Weights of a small GPT-style language model, trained from scratch on English Wikipedia.
Architecture: no biases in attention or MLP, untied embeddings.
Training: a variant of SOAP for these matrices, 109M tokens.
Each number is 200 + 30 x the weight over its row's rms, rounded and kept within 0 to 999. Layers, rows and columns count from 0. The size before them is the row's rms in percent of the matrix's.

# q: layer 7 attention query, 64x64, rms 0.455, rows 0-63, columns 0-31
# k: layer 7 attention key, 64x64, rms 0.413, rows 0-63, columns 0-31
# v: layer 7 attention value, 64x64, rms 0.462, rows 0-35, columns 0-31
# o: layer 7 attention output (transposed), 64x64, rms 0.443, rows 0-35, columns 0-31
q0,076,220,213,179,192,136,190,249,215,202,212,221,170,205,230,188,194,206,219,211,142,194,208,175,221,152,207,258,209,202,154,251,195
k0,104,240,210,228,177,212,225,232,212,254,232,207,178,216,178,242,187,206,190,179,226,212,226,236,204,202,234,199,195,252,148,222,204
q1,082,209,153,209,189,218,181,169,204,169,196,167,244,207,175,222,274,248,221,246,183,216,132,200,190,201,199,208,248,173,207,217,180
k1,076,241,218,183,232,191,191,203,201,198,148,223,208,146,216,183,241,158,208,220,165,208,140,234,217,161,155,220,169,177,231,200,211
q2,083,151,219,162,225,229,174,157,231,187,210,270,172,216,224,241,237,211,195,222,194,225,156,199,199,185,186,221,219,208,229,273,250
k2,091,279,196,220,175,239,196,201,196,180,179,174,168,181,214,209,215,166,185,188,202,167,195,270,133,169,194,222,211,126,229,165,217
q3,086,171,207,222,220,134,224,231,230,207,184,229,207,239,205,202,197,200,170,156,255,187,179,175,176,189,208,216,150,244,166,231,227
k3,103,217,215,210,210,219,226,211,202,204,210,173,188,258,201,183,237,220,239,245,210,218,214,201,134,188,235,203,181,215,198,219,217
q4,072,179,155,226,233,219,203,164,193,205,133,193,233,218,182,182,240,233,228,235,178,193,157,219,197,179,193,236,167,149,160,220,171
k4,095,250,197,180,189,239,194,195,183,146,180,156,262,219,222,220,255,185,207,234,185,223,191,170,148,218,136,236,239,198,255,174,194
q5,088,165,210,219,180,205,155,223,200,229,164,233,216,233,160,177,193,215,188,238,257,212,116,191,186,194,203,229,173,244,214,217,171
k5,089,187,202,196,210,197,157,213,223,192,191,162,246,206,196,220,230,195,204,219,174,186,154,190,196,188,145,211,187,169,248,184,151
q6,077,229,157,203,196,211,226,210,215,175,208,226,182,212,190,230,209,193,200,193,196,222,188,185,229,230,217,231,144,241,178,136,195
k6,108,125,201,210,200,236,186,247,239,249,267,217,237,179,188,201,168,196,214,206,182,235,204,227,174,228,215,199,258,182,210,193,201
q7,082,225,168,220,259,166,190,210,243,217,224,202,151,214,204,203,180,207,226,218,227,192,263,201,175,214,181,176,139,217,190,245,198
k7,101,164,231,214,180,202,211,232,231,283,237,252,191,230,187,228,168,205,163,173,237,199,239,205,240,189,229,165,154,234,192,194,218
q8,102,215,194,210,229,191,236,231,224,137,204,206,189,180,247,267,214,182,148,210,161,224,162,191,212,166,162,202,186,141,168,208,201
k8,104,226,225,170,194,265,184,180,163,174,193,208,225,166,258,243,275,207,167,219,222,230,200,188,191,121,229,182,219,188,181,234,201
q9,075,201,232,182,246,195,190,216,231,200,265,230,191,244,196,228,157,188,169,168,200,204,222,211,211,219,214,193,177,274,173,210,237
k9,081,184,240,226,241,222,224,202,240,216,213,262,203,195,208,210,183,225,203,165,237,246,214,204,178,214,238,182,193,208,157,220,243
q10,101,197,232,180,143,205,164,171,191,172,206,180,201,165,194,165,154,254,247,201,288,220,210,139,187,181,217,221,197,196,180,215,190
k10,102,156,184,226,170,228,235,211,196,201,230,137,248,194,153,174,199,214,164,194,190,162,233,244,153,184,203,158,219,226,210,241,263
q11,086,232,226,236,180,192,168,158,214,153,197,182,202,171,222,177,200,183,193,193,194,220,210,203,238,185,164,206,209,152,193,219,164
k11,082,243,214,219,227,207,204,161,209,244,224,162,174,236,193,192,185,180,232,203,221,177,166,215,144,190,166,203,245,257,202,161,221
q12,091,154,202,218,140,221,248,169,223,229,150,194,225,174,185,202,203,187,193,191,134,230,249,194,185,216,180,181,200,208,213,205,177
k12,109,237,189,167,243,238,202,186,133,154,194,219,238,214,237,235,185,224,208,224,200,188,249,163,211,202,200,244,128,170,227,219,197
q13,075,257,159,174,174,179,169,236,200,165,201,192,203,229,177,148,224,172,223,275,217,225,193,136,207,185,175,209,226,208,192,236,190
k13,089,263,215,192,155,240,225,137,174,233,161,152,245,218,233,223,186,241,228,193,229,197,173,204,221,203,148,166,232,189,226,180,207
q14,088,206,242,185,183,201,193,242,203,246,199,231,200,178,178,174,168,185,205,205,202,188,233,205,142,229,159,186,217,144,127,206,215
k14,087,167,184,168,168,184,234,228,207,163,207,209,149,219,135,220,203,223,241,189,237,187,199,171,230,204,211,110,197,179,219,178,219
q15,099,138,185,173,194,156,220,161,214,216,195,166,170,178,177,225,222,237,198,192,177,183,185,218,167,239,202,281,236,196,209,177,207
k15,093,265,223,160,198,231,176,232,150,179,146,187,193,177,204,196,203,206,156,199,171,186,164,229,129,206,173,155,210,162,211,188,221
q16,079,164,176,224,261,179,208,177,202,154,189,209,174,218,171,197,153,211,208,161,231,241,198,213,199,241,202,188,216,173,201,195,162
k16,098,201,178,192,204,134,228,123,202,192,213,171,232,199,248,171,206,199,201,204,234,188,209,185,167,222,196,200,180,185,202,220,236
q17,103,215,169,191,202,168,191,173,184,181,184,156,173,200,258,241,217,201,208,240,149,271,150,134,211,207,173,147,178,214,166,202,187
k17,103,257,208,189,155,200,215,183,182,194,218,214,231,270,194,201,237,155,177,222,200,202,216,212,159,246,196,265,241,180,191,228,233
q18,093,156,190,190,207,171,237,202,171,192,215,186,153,202,158,216,184,235,198,187,255,180,233,219,180,227,197,145,209,230,184,198,221
k18,090,190,157,184,181,154,200,183,237,169,158,165,249,133,194,185,229,196,197,229,147,204,154,176,166,208,176,190,256,188,237,204,177
q19,087,247,209,201,242,217,198,202,199,241,193,224,186,232,243,144,230,132,191,211,264,171,164,225,264,170,180,248,187,205,206,224,203
k19,128,208,168,170,185,213,191,131,167,154,151,181,237,204,243,178,199,196,197,232,216,187,194,213,159,197,189,185,254,196,243,140,174
q20,091,206,171,181,166,246,207,149,262,197,186,200,132,203,201,205,196,160,181,163,208,203,193,198,236,223,237,177,169,186,229,193,213
k20,094,225,227,178,205,151,218,223,242,192,203,255,196,184,164,160,204,203,216,151,112,137,199,204,179,227,160,145,157,179,185,189,189
q21,101,231,161,174,203,222,175,207,195,176,195,159,219,167,164,200,193,195,205,248,220,184,232,221,232,235,104,174,188,209,213,203,209
k21,094,253,238,129,196,167,198,170,195,165,214,194,245,219,231,153,205,196,160,168,205,178,222,182,167,199,200,157,139,187,170,168,130
q22,108,179,162,207,177,160,195,156,215,195,173,133,207,156,230,181,201,185,219,175,205,161,212,143,163,262,169,131,187,194,198,233,228
k22,118,150,230,247,226,237,164,211,242,174,188,216,166,204,203,191,232,200,133,196,156,209,217,230,174,251,168,205,243,187,192,202,211
q23,111,175,206,230,178,254,213,171,217,187,160,233,149,179,169,212,226,181,207,206,206,169,161,167,164,184,141,168,186,113,205,200,142
k23,101,208,209,179,202,196,207,205,170,219,263,213,242,192,233,207,234,220,189,172,140,238,187,198,241,182,173,160,264,171,170,216,215
q24,106,191,228,242,214,156,188,177,183,213,184,229,174,229,222,162,236,178,167,199,183,229,186,188,145,225,170,201,230,219,243,150,184
k24,104,187,194,216,199,220,209,225,237,228,260,260,263,196,191,203,163,245,182,198,241,189,229,178,252,229,222,279,209,223,201,210,196
q25,131,199,193,212,233,212,222,189,173,197,251,211,256,189,207,184,197,194,215,206,247,205,234,211,126,239,198,186,184,219,205,211,233
k25,095,236,177,188,197,193,241,249,230,202,176,200,226,202,144,197,211,197,198,203,221,201,217,200,241,193,164,209,145,232,149,201,151
q26,086,226,196,193,225,168,183,202,237,181,200,188,196,98,212,232,241,234,206,222,249,219,230,217,169,191,216,161,184,253,202,252,167
k26,105,163,190,262,222,186,190,159,188,202,187,254,200,242,196,215,202,208,206,182,155,226,202,244,188,186,166,241,207,220,197,196,177
q27,133,234,197,229,189,212,211,182,217,227,175,214,177,176,218,227,196,206,195,235,203,208,238,169,177,192,239,247,218,159,201,246,252
k27,096,173,191,187,228,167,251,237,216,208,184,179,194,182,205,205,205,230,234,209,193,277,183,173,241,136,176,237,233,222,207,160,190
q28,191,209,167,191,154,195,193,223,212,195,156,167,201,226,186,242,231,197,199,219,175,244,218,154,196,220,193,179,216,246,190,207,229
k28,100,237,211,184,166,211,143,150,195,179,205,207,197,182,185,203,194,171,224,180,201,152,233,151,228,178,178,210,179,134,156,237,148
q29,108,195,179,222,197,180,241,160,201,160,201,189,210,204,166,233,257,157,248,219,208,233,246,214,218,147,223,190,163,195,260,186,199
k29,092,185,220,182,179,182,169,180,186,135,208,189,261,207,225,187,220,238,185,238,156,172,166,215,194,233,208,200,222,223,165,201,271
q30,103,152,148,184,192,142,274,135,193,171,189,225,194,249,242,219,197,198,219,141,187,201,252,254,183,198,210,238,193,129,190,199,181
k30,113,206,196,172,220,230,204,142,254,202,202,166,194,240,258,201,183,213,263,163,188,187,193,221,118,172,218,187,181,167,264,226,254
q31,120,173,203,257,228,211,226,221,187,161,200,147,154,205,203,238,249,220,240,248,153,172,255,194,154,220,243,165,179,223,191,220,221
k31,110,190,223,230,244,177,196,236,189,267,223,181,182,213,170,176,189,199,202,110,141,205,267,206,184,214,236,165,210,167,211,216,203
v0,114,203,157,190,242,151,138,168,221,176,263,166,191,269,229,200,191,207,198,182,210,177,201,251,170,145,268,149,219,216,177,228,172
o0,114,190,237,119,157,241,191,221,182,191,238,185,158,191,227,179,174,228,193,178,214,221,293,224,198,213,204,153,177,225,196,205,204
v1,096,216,231,194,156,211,285,213,194,163,257,228,217,221,209,214,221,210,213,195,176,223,201,198,179,195,177,234,192,223,244,252,201
o1,107,207,220,214,212,206,206,220,189,232,214,208,216,236,202,236,230,161,187,142,202,188,191,183,217,139,185,272,194,191,208,209,172
v2,113,201,208,247,200,160,219,220,149,209,223,226,137,202,196,181,252,175,198,265,214,201,211,217,215,291,271,145,231,213,177,212,199
o2,111,191,233,230,191,164,184,210,157,181,191,225,116,208,171,120,169,228,240,202,225,181,162,195,203,210,224,230,203,161,188,173,230
v3,097,161,180,172,200,196,190,192,238,200,245,239,229,173,167,190,247,232,183,162,212,168,217,275,188,181,191,172,198,219,206,156,239
o3,091,211,199,183,250,231,226,183,194,203,236,177,201,247,193,217,217,234,205,152,180,182,303,220,170,255,208,133,195,210,236,196,169
v4,082,189,152,196,181,194,207,150,185,197,140,166,204,226,162,176,166,188,226,155,165,155,251,183,212,159,163,160,152,169,184,227,205
o4,088,168,236,189,154,225,190,164,201,207,201,182,276,181,214,186,175,146,163,205,211,207,226,168,191,215,180,223,218,193,219,213,191
v5,095,129,130,228,184,208,225,219,231,190,187,204,205,191,192,197,220,167,185,161,139,212,171,220,203,188,204,134,199,206,186,251,189
o5,095,177,186,262,232,226,155,166,170,224,215,181,176,180,198,203,196,183,156,208,209,184,131,205,193,189,145,142,186,255,213,220,220
v6,095,203,117,203,178,205,203,167,173,200,202,204,231,170,227,211,162,234,258,199,217,210,180,227,177,212,201,207,207,177,233,167,246
o6,098,256,166,184,156,208,200,163,208,203,190,208,177,154,173,183,157,178,227,200,230,188,115,209,154,218,188,150,162,177,213,208,166
v7,105,191,259,222,189,226,201,174,244,204,261,201,194,204,190,220,140,178,167,211,157,146,165,252,203,229,224,264,175,217,236,230,197
o7,108,199,181,169,225,232,192,233,231,243,206,267,213,206,217,198,204,190,185,184,229,201,217,193,199,202,181,207,161,155,184,241,200
v8,108,197,217,167,256,170,208,237,225,157,166,221,185,176,170,220,172,190,181,181,145,205,217,197,183,167,220,185,190,136,222,233,283
o8,105,155,217,165,242,154,231,197,170,188,147,208,214,144,207,262,230,157,195,191,180,234,198,197,241,195,170,130,166,191,176,201,238
v9,114,290,216,197,205,150,178,179,199,203,164,199,209,197,152,150,214,163,228,199,194,185,180,203,198,164,225,198,219,189,183,179,191
o9,116,225,184,175,186,135,226,206,196,262,174,195,200,209,231,206,191,191,241,196,186,207,241,178,249,143,217,191,180,224,160,196,183
v10,100,236,186,179,222,235,253,207,189,159,198,189,172,179,202,270,208,303,154,197,178,212,244,174,175,210,197,192,190,245,230,208,214
o10,091,197,217,193,216,163,181,187,210,188,220,251,231,204,152,261,282,228,211,189,141,239,187,220,195,251,155,224,210,214,194,173,226
v11,101,195,237,190,169,145,181,212,196,251,163,207,245,242,179,189,160,240,174,229,259,193,183,248,209,257,197,204,219,231,220,216,250
o11,100,159,176,164,194,228,214,195,171,205,204,177,234,209,144,143,186,259,245,244,241,189,188,198,211,224,160,187,196,144,248,197,242
v12,110,216,172,223,192,164,229,179,216,190,206,176,227,223,199,219,186,243,207,208,172,230,240,165,249,205,188,210,248,160,219,236,127
o12,112,193,234,204,192,180,212,207,233,175,204,238,267,203,176,255,185,151,236,181,198,221,145,252,226,186,258,215,168,174,166,208,178
v13,115,189,184,199,201,226,195,250,178,208,199,197,258,248,182,239,272,221,187,204,214,203,183,215,216,151,203,257,191,182,169,217,187
o13,107,137,225,191,158,177,195,211,214,155,151,215,181,163,177,195,246,222,196,186,204,175,213,213,179,163,165,152,222,197,239,199,185
v14,118,168,231,206,218,167,209,179,211,254,166,210,209,201,163,240,186,170,191,255,188,209,237,219,241,237,208,224,238,179,195,219,196
o14,114,145,213,231,219,192,236,209,244,184,222,189,227,212,207,220,203,183,236,259,241,214,216,141,196,195,216,214,236,130,159,186,203
v15,083,233,227,218,184,196,181,192,237,211,196,150,219,211,214,203,178,206,211,170,189,245,162,241,206,205,205,221,222,203,212,220,202
o15,091,227,222,222,223,229,165,272,190,200,176,201,234,170,164,194,243,182,247,192,214,231,209,287,201,193,187,191,228,198,233,179,211
v16,111,261,201,211,220,202,183,228,187,189,185,262,191,197,182,199,207,246,204,196,210,151,169,246,195,185,205,199,217,220,168,225,157
o16,118,180,184,246,206,232,256,203,217,140,173,226,211,196,177,174,166,258,161,182,217,179,231,264,184,173,209,193,158,204,197,167,201
v17,107,197,235,150,242,182,248,185,168,204,202,214,230,208,184,236,182,265,212,200,183,177,202,204,180,175,272,200,246,203,184,197,135
o17,111,181,246,180,156,205,210,215,212,156,201,254,222,121,188,193,131,217,199,190,200,226,207,191,201,166,207,170,158,202,230,169,198
v18,103,161,175,193,252,207,248,155,151,171,173,265,163,187,140,191,182,165,217,227,183,203,179,178,164,174,237,191,165,194,169,189,176
o18,103,199,225,253,190,186,238,197,214,214,186,203,180,184,202,185,169,154,226,202,197,182,241,187,158,173,204,251,204,155,153,191,194
v19,087,153,178,174,187,192,145,199,247,189,187,186,235,221,195,252,252,195,292,216,162,170,175,178,254,148,241,209,220,173,171,157,201
o19,089,180,257,200,196,265,206,202,200,194,200,193,158,140,245,217,210,194,242,182,179,193,219,199,237,118,186,173,184,207,180,265,192
v20,108,207,247,186,204,235,229,229,228,183,202,187,242,147,185,166,184,144,215,211,243,211,200,130,180,157,159,205,216,204,228,158,195
o20,097,192,185,252,202,177,186,180,204,214,196,190,164,243,185,277,189,183,262,223,126,224,164,163,193,241,180,224,182,186,202,227,200
v21,097,231,212,190,262,157,188,238,238,172,225,176,190,187,193,238,229,227,226,162,244,188,193,226,169,210,131,263,173,223,198,198,176
o21,098,214,173,165,218,196,227,269,197,195,190,135,204,212,229,171,268,236,176,199,181,209,225,211,158,237,255,239,160,237,190,220,171
v22,098,175,186,209,213,147,246,167,208,147,223,230,204,208,243,136,156,168,243,184,245,183,228,193,187,211,207,181,209,198,242,193,213
o22,094,182,181,152,227,177,190,211,180,229,208,201,218,212,184,194,141,250,174,217,148,205,184,199,186,183,220,217,235,195,162,224,169
v23,106,165,162,215,218,209,187,178,236,191,176,209,180,266,195,172,202,193,179,210,205,219,156,176,195,165,246,169,211,236,130,164,239
o23,106,185,183,157,196,150,162,186,197,153,236,207,214,230,190,182,196,217,205,199,182,182,268,205,208,111,214,173,208,222,195,178,241
v24,099,214,173,185,207,187,224,174,205,161,202,189,145,191,175,247,204,203,239,213,192,218,177,172,198,198,218,199,231,211,200,176,227
o24,098,229,207,171,167,201,255,194,238,129,177,133,145,190,162,225,208,193,189,235,177,167,212,197,227,203,233,183,251,243,204,206,225
v25,106,163,239,223,173,214,210,202,207,294,173,195,234,242,202,241,225,192,214,197,240,249,188,183,211,163,180,182,175,210,260,192,152
o25,103,160,232,163,150,193,174,144,200,238,268,193,207,171,225,221,167,169,248,241,217,210,197,182,206,212,210,200,265,210,232,203,253
v26,098,179,218,213,129,193,178,157,202,228,170,254,224,229,217,183,200,166,217,201,221,256,234,215,161,183,222,180,213,191,261,187,163
o26,101,231,183,200,165,227,232,174,190,204,217,237,209,229,242,253,116,235,259,210,217,187,198,204,207,186,183,226,250,239,193,193,242
v27,099,156,189,168,234,230,202,188,232,219,210,209,237,222,254,141,221,208,257,192,227,221,206,235,181,243,192,179,214,206,179,207,196
o27,097,207,178,213,153,198,159,175,159,215,240,185,223,173,207,150,186,240,186,231,148,189,233,250,167,180,155,207,188,205,159,208,204
v28,107,205,161,232,203,164,231,219,192,164,211,220,212,189,202,185,183,218,137,193,209,200,189,226,231,215,181,219,221,211,195,255,148
o28,108,146,236,217,192,233,196,212,203,249,191,230,243,246,170,196,235,219,164,151,236,196,156,222,224,169,232,242,275,222,201,203,243
v29,092,237,136,197,182,216,209,208,266,201,185,198,228,204,193,235,206,205,199,240,199,220,185,190,203,190,224,280,190,258,209,223,214
o29,099,164,173,189,210,228,203,153,235,155,114,205,228,192,192,211,227,197,265,211,186,210,158,221,242,183,243,253,194,212,230,199,187
v30,112,216,148,210,215,210,229,173,197,214,205,231,209,99,216,235,241,211,216,187,188,214,216,156,165,208,231,195,191,163,196,145,178
o30,114,211,190,217,187,158,194,195,251,185,210,180,224,137,178,202,258,202,236,145,166,178,280,205,222,232,228,208,237,243,154,200,201
v31,093,221,231,211,203,139,192,210,254,233,176,238,195,185,170,174,252,245,171,206,233,196,232,177,163,181,207,212,244,153,197,184,204
o31,095,242,187,202,196,178,221,146,190,270,193,218,171,182,237,258,248,248,192,148,176,193,170,194,212,190,252,212,189,144,203,195,230
q32,099,179,198,214,148,217,201,165,243,207,225,246,192,189,176,168,208,224,253,246,147,196,227,191,154,201,225,167,227,198,209,234,191
k32,094,211,237,228,176,165,263,240,158,267,216,242,154,206,208,177,155,226,204,170,216,184,215,185,171,203,194,191,156,209,199,168,185
q33,079,218,164,189,192,234,197,204,209,201,167,180,208,205,218,222,237,153,162,213,190,204,168,185,227,176,168,251,162,221,191,235,157
k33,090,212,145,126,208,255,200,164,270,195,207,253,190,240,186,219,259,207,203,215,222,201,213,169,166,199,220,191,168,183,214,141,206
q34,084,211,192,244,214,189,196,216,190,196,186,178,175,232,190,172,152,250,224,210,193,197,214,199,150,230,209,238,213,198,169,222,207
k34,102,193,210,216,187,163,221,177,217,193,235,201,126,222,144,200,144,220,229,157,235,249,225,237,182,248,209,259,225,152,188,199,172
q35,076,222,177,198,213,220,202,229,138,131,182,199,227,139,242,226,205,232,209,243,156,187,244,174,198,143,200,187,230,197,189,194,224
k35,101,207,137,264,237,231,215,193,210,206,227,235,213,232,205,164,166,209,238,233,188,186,184,199,134,194,209,195,224,194,151,246,152
q36,080,194,151,191,191,200,211,212,208,174,185,214,226,234,215,183,252,171,246,256,149,216,195,207,220,137,175,254,216,156,199,227,213
k36,095,200,171,168,270,227,157,167,204,164,167,206,159,226,216,206,260,203,146,203,194,203,144,184,171,193,226,188,175,188,199,144,168
q37,095,214,176,163,216,193,161,188,252,198,216,188,243,238,217,213,170,156,221,171,237,198,187,198,239,232,231,245,167,261,231,215,209
k37,080,215,223,173,219,202,198,222,185,168,201,203,245,203,158,185,263,178,176,256,168,168,232,206,203,161,199,179,216,162,221,217,220
q38,087,178,187,239,178,185,194,174,234,197,158,163,206,211,262,249,239,173,199,213,179,176,181,171,225,226,207,200,230,181,199,185,221
k38,096,221,201,184,238,178,211,196,228,128,148,179,259,191,195,166,213,148,196,243,174,146,206,197,188,189,196,224,216,215,215,226,158
q39,080,241,200,219,189,233,197,202,225,176,171,174,200,178,188,207,218,217,167,194,235,206,189,253,235,269,185,241,137,212,226,188,183
k39,088,196,240,213,227,207,141,235,247,221,213,223,179,200,208,225,263,161,158,204,192,220,149,187,246,167,197,181,183,173,211,155,230
q40,088,216,226,198,210,258,204,223,220,190,168,192,215,199,161,217,148,229,234,194,213,200,217,148,153,201,216,231,212,162,247,250,192
k40,081,195,213,209,190,215,200,221,180,175,210,200,287,214,204,190,165,179,174,132,226,240,172,199,164,234,220,198,139,216,183,164,239
q41,077,238,173,221,247,195,232,169,239,218,200,179,170,213,221,237,206,217,270,167,218,221,246,229,166,211,180,158,230,212,142,172,215
k41,096,166,179,258,199,200,212,235,188,202,211,132,156,206,232,217,176,235,244,184,235,219,195,218,236,222,252,202,178,246,212,201,189
q42,081,197,226,223,200,219,190,193,193,192,205,241,219,230,167,184,189,193,183,196,201,206,149,138,215,196,239,234,170,239,230,247,190
k42,104,188,148,170,206,205,180,220,199,212,159,171,220,179,190,174,222,208,184,169,187,162,218,188,272,258,189,206,216,150,167,194,221
q43,086,208,209,164,207,235,182,246,158,124,185,167,205,236,197,169,211,223,215,203,254,150,180,212,172,192,188,207,270,196,197,237,244
k43,104,178,195,143,243,230,193,172,226,164,158,259,206,189,241,172,270,218,195,263,185,175,207,225,195,226,202,245,187,223,220,139,206
q44,106,213,191,203,235,190,226,229,158,189,201,230,219,228,231,214,201,176,203,165,233,159,212,197,172,206,198,147,188,172,263,223,202
k44,095,173,148,197,162,191,196,239,208,174,173,257,224,194,175,193,185,185,234,224,204,241,217,157,173,170,238,139,160,197,201,230,229
q45,073,219,203,193,193,217,170,193,222,185,179,195,235,190,207,178,208,182,214,223,184,184,181,148,227,252,154,229,171,171,210,254,193
k45,102,196,116,169,211,200,199,160,195,188,174,182,241,218,179,145,205,194,206,244,236,171,99,212,236,226,175,216,212,226,224,216,173
q46,078,197,199,156,223,211,189,190,196,188,192,209,176,149,192,169,194,170,198,242,263,181,178,250,187,230,147,187,185,177,134,205,182
k46,097,226,208,168,118,202,171,202,126,237,184,233,180,163,241,150,246,210,186,190,233,173,194,188,240,175,165,184,259,175,207,202,174
q47,084,199,232,164,212,190,186,184,206,140,206,202,194,150,183,274,213,241,258,166,168,228,175,284,226,203,186,209,184,166,153,237,173
k47,105,208,222,223,196,220,203,195,255,146,197,222,179,170,188,193,178,235,210,220,207,226,175,198,195,240,163,221,120,193,155,214,170
q48,098,185,203,229,208,231,192,142,184,204,251,201,176,197,253,225,175,199,141,261,166,227,223,256,236,172,217,182,164,183,192,222,226
k48,108,146,162,221,161,142,261,186,257,173,205,262,200,186,214,192,198,207,229,199,233,176,199,260,253,142,176,205,169,185,207,244,198
q49,099,209,260,181,179,191,212,217,184,167,231,205,157,193,127,209,228,179,197,158,199,186,221,237,172,224,191,192,193,183,198,201,150
k49,111,198,212,193,206,216,240,227,157,210,257,275,183,226,232,198,159,210,161,189,221,175,252,188,185,144,192,218,220,197,196,214,179
q50,077,158,195,228,193,246,190,167,217,196,184,197,193,259,151,167,210,259,248,173,193,191,236,193,229,189,200,191,221,183,217,154,191
k50,105,170,239,132,216,226,234,180,182,245,187,218,188,175,200,157,195,197,184,194,204,219,168,115,234,132,163,242,188,161,161,215,164
q51,095,249,199,233,235,184,188,187,197,184,187,207,212,250,218,127,190,209,209,224,190,254,183,207,221,241,183,213,171,215,159,196,187
k51,095,162,215,283,171,157,243,207,213,225,209,175,220,212,172,246,193,191,221,156,168,228,196,228,224,178,183,198,251,216,174,161,186
q52,098,199,225,177,216,216,183,264,242,209,198,260,232,220,222,243,237,196,218,193,224,200,176,168,211,205,202,221,163,123,218,139,175
k52,107,215,192,171,237,189,143,182,187,129,178,146,234,198,218,232,203,179,184,190,163,248,152,162,204,163,177,220,192,216,188,191,189
q53,098,267,153,178,243,222,194,214,152,201,222,154,201,222,193,179,247,202,187,198,148,200,196,246,233,202,218,215,180,224,267,211,181
k53,101,186,176,127,207,212,168,218,216,196,195,149,187,197,192,175,187,216,250,177,150,248,203,243,215,175,169,180,267,174,224,228,191
q54,113,208,210,192,226,206,197,158,167,190,200,219,182,280,181,192,175,174,146,216,236,199,181,157,149,188,201,157,154,185,208,179,202
k54,112,228,198,216,169,215,217,174,167,208,165,208,228,152,141,259,187,180,230,190,175,182,182,181,196,209,208,216,248,180,201,250,186
q55,088,192,227,192,252,202,192,200,164,182,188,176,221,195,138,214,148,230,231,196,254,204,194,193,247,180,208,169,199,217,215,211,234
k55,111,142,193,219,131,245,196,179,184,189,182,174,155,187,174,197,224,198,217,271,235,224,234,188,241,208,201,250,228,160,204,158,184
q56,097,233,196,205,204,146,214,195,169,213,215,232,231,219,232,188,196,247,215,167,243,192,271,220,182,171,183,178,166,221,165,182,247
k56,101,194,202,168,211,173,153,154,210,181,174,212,192,206,203,147,197,186,202,229,155,219,221,221,203,212,174,253,220,178,202,205,227
q57,116,206,222,189,172,166,198,206,181,229,122,234,189,192,220,179,191,244,191,184,265,210,199,212,148,186,269,192,243,258,213,248,234
k57,107,235,161,242,186,171,271,205,209,262,183,222,184,199,201,172,168,222,213,206,230,152,260,150,266,199,252,209,236,211,152,188,208
q58,102,165,215,196,181,177,189,214,209,222,211,212,245,242,181,191,232,166,153,191,207,145,216,268,211,191,246,230,196,210,247,202,211
k58,109,223,200,198,230,268,178,154,175,244,171,257,219,229,225,228,211,202,214,211,241,230,176,235,210,169,177,215,207,201,178,265,235
q59,113,212,177,207,212,272,234,143,249,188,187,197,222,208,208,226,234,199,171,202,144,224,191,227,237,211,214,179,225,245,219,185,230
k59,122,165,200,232,241,198,170,137,165,189,186,187,213,225,180,186,249,202,263,227,236,180,206,204,211,180,197,217,225,207,188,213,231
q60,183,161,234,188,206,183,182,209,240,196,209,173,221,159,250,158,186,192,196,258,243,199,252,188,182,170,164,192,197,183,171,240,192
k60,094,158,234,201,201,172,172,225,171,197,220,254,136,186,247,175,230,233,175,209,164,154,223,191,195,170,182,147,174,162,187,166,198
q61,126,211,208,188,240,153,193,245,195,187,254,228,163,212,224,144,215,186,268,154,209,190,188,180,208,275,203,228,237,199,227,202,198
k61,108,226,185,197,180,138,115,202,120,178,237,196,226,170,229,204,162,153,201,187,199,132,207,185,221,189,182,163,206,169,197,173,172
q62,148,225,199,240,195,213,181,180,209,254,174,192,216,160,230,192,188,164,216,206,165,242,185,194,208,189,170,177,169,186,184,167,169
k62,094,171,206,182,205,175,224,222,280,154,168,209,216,152,219,202,201,165,186,239,213,245,208,204,221,196,216,230,237,247,165,201,235
q63,113,172,216,213,224,180,196,205,211,149,229,226,196,179,226,220,186,214,226,229,198,241,230,190,162,162,168,181,211,161,194,222,235
k63,102,173,188,230,209,234,208,202,219,197,197,175,258,153,154,211,206,223,179,266,235,250,214,168,166,187,195,200,221,208,215,175,208
v32,088,122,164,208,254,216,155,189,227,192,252,162,265,176,196,244,183,143,201,205,218,248,212,204,155,176,180,171,219,236,173,204,212
o32,092,240,177,224,223,155,189,189,229,179,226,172,167,205,169,207,231,211,207,245,182,209,251,210,241,218,197,179,223,236,233,184,230
v33,108,228,223,175,216,205,179,184,220,238,182,224,230,246,239,229,189,231,212,204,215,199,241,189,181,216,193,152,226,235,237,183,169
o33,095,137,162,187,225,249,203,150,169,209,233,191,191,235,233,225,176,230,231,242,256,156,194,163,230,193,165,130,204,238,238,227,178
v34,107,202,217,193,236,149,179,145,177,216,224,184,161,173,174,196,227,209,149,195,189,164,214,192,203,244,191,249,194,245,173,242,175
o34,099,239,190,148,248,220,218,211,219,190,233,142,249,147,196,225,165,196,231,257,217,199,223,223,205,165,190,219,212,205,166,222,160
v35,099,167,188,216,214,206,203,197,318,238,187,162,223,207,234,186,186,175,216,147,210,213,200,193,219,187,200,207,193,185,196,183,217
o35,100,209,152,195,207,164,160,263,189,218,207,210,207,246,172,199,203,230,264,170,210,243,136,175,161,221,255,201,216,245,231,159,257